python train.py --num_hidden_layers=12 --hidden_size=64 --num_attention_heads=3 --num_key_value_heads=3 --head_dim=32 --intermediate_size=192 --vocab_size=4483 --hidden_act="swiglu" --norm="rmsnorm" --norm_place="pre" --norm_eps=1e-06 --positions="rope" --rope_theta=7200.0 --rope_fraction=0.75 --qk_norm=false --attn_scale=0.177 --bias="none" --tie_word_embeddings=false --parallel_block=false --init="uniform" --init_std_qkv=0.0565 --init_std_o=0.0 --init_std_up=0.0565 --init_std_down=0.0 --optimizer="muon_variant" --learning_rate=0.00523 --lr_mult_o=1.3 --lr_head=0.00992 --max_grad_norm=2.0 --warmup_steps=200 --schedule="wsd" --decay_fraction=0.568 --decay_shape="linear" --final_lr_fraction=0.0 --batch_tokens=[8192, 16384, 24576] --max_seq_len=1024 --doc_mask=false --train_tokens=88000000 --max_steps=5669 --dataset="wikipedia_en"
Each number is 128 + 24 x the weight over the matrix's rms, rounded and kept within 0 to 255. Layers, rows and columns count from 0. Numbers have three digits each.

# layer 6 MLP down, 64x192, rms 0.0675, rows 37-63, columns 0-191
159144168122125124142089167132134125123133111118098117153128141133104139163122150127118131111124100116165111124096107121143131107132107112152135128085148138131135162129112149141137115123095103128149138108129144113107091109124086155130114147128138091151116103154137120145128135119131173134089155114138104157142126065135137094122120136140072144124115140125113117150124122136160120123125115147126101129200157104102110123070127119135109157110126120108118110089100152089103106160099134123143127125087116109132139141163076117127139145174155090187135131116120131126111142117162151112
101130135106132128119155128091137103108111106065118137154128103120124113124159097121135117131138142123175108148119165094123112126113115083141108141112134123138145171139125173107114138135155167143140121114171132145114150135079159113135149101147121148143145114143133097140130140160120169135128144171129130086168140154147128148118155128108169126097136121160120143120139142143151115138113142082122090134099147148140115137135141149141132133123134122125128127109165184139090145142123097140132091141131091154141097125123129130145113107125118179123129094153113124157122135110096116105
134100153137111167136122144127134167131112174127127158110154104116107085146114123111120123144136124163137121130109137153159097110125110096133109138131105121083140129111125108109134161079093130136105104141127134102137115157105161119138100121111109119124128147106139114120168125128149110126125123129123093142092120104132153118124138140081073140125124123163128130130122135152153100144094145103125111138138137113079163145096167145134092111097139103109141133114117112144118131111153153136139111140125136141154092156133130137125133131091161103157125129112124141130166121149177118140
136080145119123152092147119110128154155130116129113100123153167128130136152121132139117150124164168161142114113121125164134142177130150099070113089121120138152141131059136136147145145127128149115142070103134093116129156143126158137109107076136122066137111172140088175117138127104123114110100120146114135138158125107131129123116130091157102145124130130131169121174125166095085096117102129121138163136130155149118017137141151157135127139139127120167156122110138122148114164107143114144123093135127159124137127165137147136164115148139139134120123104160138124091105130104120140155
119152129147132144168133148134098126146145126152127154137122144117143132156123160153143111117128126175098126113148117097121097099086129158155122101140121111134164148108115082134133119108131104142124179166094131126152124119107139120143174115125154094123185096136103120171103138141110115119141124114067093115086159138130088118159162133164105144102069078142134104097123117099128137123085100113111094136114128126129094149113143118140097095126090150151148133108123144133101096126141138125133146125099134126115104149110131154123141130125126104144157173131091123128150138149129151132
112135123093144082083146080099127094105193120145159136069146158110141134057086132164182161110157146054106157150124103122150117134152117097142089120100107121142113158100090108101180142123131163094175128149150118129114090121114137089142088115107095155145133123118141116076088117159132093185173143107147191083120114155185110147112174106146105131147101130126155101114125161109148095120114148116118148131163194160139119135136125160148119103150162104139157121130148116124125191139081107141157146191123116110129115115168136095138091176109150182100128128136102155118118114130131127152
145130153102149115111130107103111116131092130120138091122082136110119131138114132121122116152127127112177118155134136119118075136096135106121128091136153119129121135102111095137115116129109151132140155129129089122091120112134123151100116126144131123140089145102139091140079119154113117143162165121150156174147098106122119148142124128123160129128091122183120130103133077145103092153117114117144118127119121123134130135113132127107115079114094091126145115130165129131110150178125096151119178144122127084134156135141171107117176124092075149123116162144124126122135147101176149166
149118111134106069090066122150127133137092116122151143104100108117076132166175169147118158083184141131078123148114160117148103077149160140113115128152136151065071109167131123171150136112188083160121147094117135121104152184124156123130150115137133163156089173130184104100060149114188129118141140074112130147061124174119147112161118109113129117151181138084135114147124134114105149153093154108093101059140094106097107149177092102064100170082125138140146124173119120146141161112114128127198215080109095115131133100160076178136120122197090160166159091136081140112109113157124184143
093110136156141140137079139135138127080155110125120123148137143105133132129136135120104135108133120108124115085130100159115145110143100114114096150109157112112136139134133135116148139146144151124126133122108131209098176132117147154173151148124120102139101108108139148125138126152132126165111140101138154154102096146131133072177085150131134111163121122154127132145132146087117168102116176073147158085094112137178092114156164085115137152131148164140149151111142098154152122099156150186162138139108130152121105129135136159116151141157150127110091128122095125091125115174090104130
140142138097132118105096150126140107152111110126115142127152116152154117132141168117085116130096142113121111173138148121107124116125144129137141120103095132121109101146103120114118150141119135106127119100170109109134102113155127140071137130128164122159156166089130110180110137129156124153125117153094129115138155139129108138083157194082133111141150109078110148059089101175143174155137158146105119127120145089116085154132147139115144122156163168072109137140110180165090107151133109131132080141131148140125139079098108145072129089154139172134113086113150154173116113116058125155
209129107128129138109117116072114134129137170140131144142145168130105139120119124212170157141087115102132149145072112113149154150144139124148112132118167129144157128150136104176121141167108111114116151126131152148158120111156122153117118140156138088139107146125141146129136108140123104130114154115116096113082097083127084144146147138126092107150113129084100168110116107079081110133103126159086126139143136126134148128099148116130128115139127102110133106157103142131115133121078132164095109135108092109101100089119176136114105154112174133139125179120127110115152095117145136157
113117097134137133132108147094112124141147120137174117105111100089155083124173140123126085152160136082119125113148099114141146118132143127115152129099140097104141142095112159154086107153153139115134120148104115146099154135120081126124143158097125109169078111188117161110163141122087124147124150150117147108110150184136121113100070146147123128133095132155104164120162100122082110139118117180160109134135121142132105126123118117158132112115150155135142089135139138158133121116156112140144171122179195162134169138097141144154137102126102129141112106140129123095127141145106110123
149131118106142148146147130109130140120147106170140102115136148153104120152156089144111145178127135133097081138088098120097101121111111113110109084063115097155117135095132085105126116138093099084116142123154095134140124114133151164143118144138131170112107136099136129106193121167122127126154125117134127134098124124123123095110110113163139047119087100154104141114114135128155111116142085132099159133143152166095145146106170084101091137129109176130113126112142104151116145119109121095096133131120127137109141118126124119114147100114135159171125117162110137148083120139139153127
133161118119151138114106164107149120126142150149129132116138124139121126159109103127104116131121129128141121118153152097114119143122107154103108120137162101163133149112143131109088154126101140148130139159154128099102142100124099143163125131126115126158140089164065147164137093102136131114115162148185055140071080116114127140108128124101124117098107145161109155135178116125149150151180134142131107127144168140130105121102088128057113134164156141167133094067153074163107124131116106113125148129086124143163147167142159097151117095118133140132095117120113131146103109107145153155
124129124141150110137162170100172150083145179033089186116131093132091152165148167147110132086106116100121123140153120083134143080099116161127121144123126135095116105113146168184131157100130123102135106111105178123165129117139136139115130153135131107098157075112168102145075170119170120113125122126137117181100116124153086081156137107118111116120143117142132059078133172129113202132127054168133122087104105133118146165103112094100111170118156110100159149122102167124128126120128155156163156082146114143114053138138102177152096164155142126146148146093094181105122118121110166178
108134112071136142123154137109166125113113117167139121088130169126110117167146153125130182095106137114146150138118092155110164147113124130102094116129126146091083094139115169126133121132086135125118096162100146083143096146124130119149104137149122133107120118096134095130125119157097115114139167157141144138115130083169101172121147100111134137140118110106148080100099145109133126136152097166144132113143105126136154140131115098124118179089092135109091131119144117140141135154161128127121131139099105094137116134136115100101110133152106139143115145134146120142111122116153156158
095084151103142123145119090126123094101088133177126139119136147119139131089134157160118118156152156107144128153127158159122137117122115166126114076123113110121107100147134168128124101133168145121132132075204122155087101109184135130135150151139086178159129144148134126109121141123115126125140121100130139115126129160126185121139110099104129166172124127139156138148167088123142083127133125163169082148114133108132092139133122097111174116144129156118135150101136149125135136156125150136109122100091104147142146123129153158112127173134129126154173146132113149098123142145114116113
123119121143112134196124100145153139116141129118143107185098136123124097144152104068141086113156132181121132115143090101133117076131129121130109161115118099153112110117097128123129100167153121167151119101137117140093152143113121119134123125103114136134126142085152135115124132164121129143106094127123151114131153157149158091149130156144131129112128127151145113102157116163144146109169067135080150129100116149114101089095138146136132139147125134113127115066136152134079139112133149084139137158114136129065108099100128124079142185119118095149181120147123096139154123157142068089
155162166151142128085066131161123144132128143109126128096134137130131092177119163081147125106115150127146103123132148136145109146146142128120084121141132125101114146139135138101149137104172141151145135155140104136153062106113131138141141146149124143113150124098139097147090149135116106124131119080090114118130134128117126111142138128133135116135176127118153135120118128099161098179123135133114140135126153142137141152091169143127100139151131098099136141154133146086118119147098137175154119103107128122150151156133124135140196151134085161130142144161134146171155136114112149178
174130130138143136109143103105154069147119127148054127143177133127109136173115097155090103122096117087103136132130185133146103120139129126112108118097149086128128149116125106141139101144136102066149156112106144107141111136152135131139095121118165141134137146149133119176141145147117155124148123110142074157091116103140101082143100152133128134107143145183154134041094148147174134095126084130111137155122147123129122137128183111128105110127107141092142137144158119121111118140152124148132150106109103111184101128130125099064154105107124145158135106124159156123112111129170162133
153167129173118172137094131111113158152086091103124124120117147132154162154124125134110143126146171122158174131123152101099118149120086153137125073127105152162115149169152144143124131112192126114153143117153124145128132121139108109134124116109110127102120122142110069120125140150111127140137145095143127161105148138134147131139131129100142161139122165105161124143124103167118158159122081137126110100146132156149088088141126100143158155157104156091154137130115120114116120156117077116122088108161124132166145132099144115132139141141129136116119157159114117128137118133111142114
126119123129101163115151134123137135124164133114158117121136135127155171103141133139130126138119101122106148135125161118160149171134116143113117128172144122135119132105117143126090144149126124102110123121134193167161141109133126109135152114107151121096094136105131151132138081141103107078120148159138119139129139105096092103174100129139107096137119150132115112136131119105112145116116119170139167109162125139133116138138104099138143142167142136111110133145107127127142144110127144169095079129117122112102148134101098100123130125117152102121127097137114135144190089102115165125
142157123093102128110095145162126121141110163100140155123138129146133115172103113108121195157110087106097137107129107143113153126147146123108146134113105135141116123118139108129131127091091126174114163093146126107138087115109135171170092144153135110133120127164083137152182141141111119093102121132109149107158139130135091117140153112154068119122102129098134111107094133115139134126157163136143146132142134134121138133093116088105100100133154142129114109153107148127143117069094161138104135128145090102142124103174106127114079126063149159141150112088105073166115147147109158142
109126142154144139167101119101155141149143118131145144143106140095114118149130109090101102108140114137141089141104126110121184141121141153134112086126117136144150161128123120126123094158148152113144149142157119149130127126119080122105124132131110123121135130131117115096119168115118110105137106128114104121152124125139095118108121137112099131125132099108086143128149132117132074149134089130142141124099158157143083175098125146157118144186085129167110133130128144141103117121140096155176118096115143154144170173102111106129124112120147133165141120131109098076151100136133133123
134144117091118119095122180109137131139126123141128148122122092163170100127101151128123143110113103073127136152166126117106159138135121144173145103133130115171109127162137096116093115163111103109107135134153108133143156121111146135131108146136142142148145173113109126142175148085190126152084166148105097096147118105117169119144146139103145083110127097116109133112147123082148127125082150101103128118118102117138141116146130107139095149170192119143129096143148102102144135132118123124155095097164142132119135096118133144143131105102150179120059116161194135164149074146136100155
084138110101099134114119156166152146148101149127137156132173112132141133152111155129101103139112136112139155128132143144102155081122103130156113119094141135112092145141147111110126148147122067118130077146137122171123140178153131140159093122105140097097119134147138160148156106128140137128164106102113129074084161126103154164103094142130107144175145129085125121124096117113136114137134131108103104150123075077154149157124168120140152134085116140163109111161124115142150099110147139113110117122153118125113141116125091156100127144135164114137098135084146106106129122094053117129
112156121139160097144136120146093127096103110126119131132140119152158102098111120157120126098128114105118155136136132122129110135115123114126124145116151114098134123144161163111145136116114181098106141108062121122144154126145127121111093130130125119099160159129126145126124105127138170122116113139117104112135134107124126100126133157139137128136147132114139126151144101142126153176103149098115118136124130123122106116131133131133159106112127108135130107147121118149134152159131139123150112119105150128136144146135112133066162160113146131127116123111105147134115113153145139094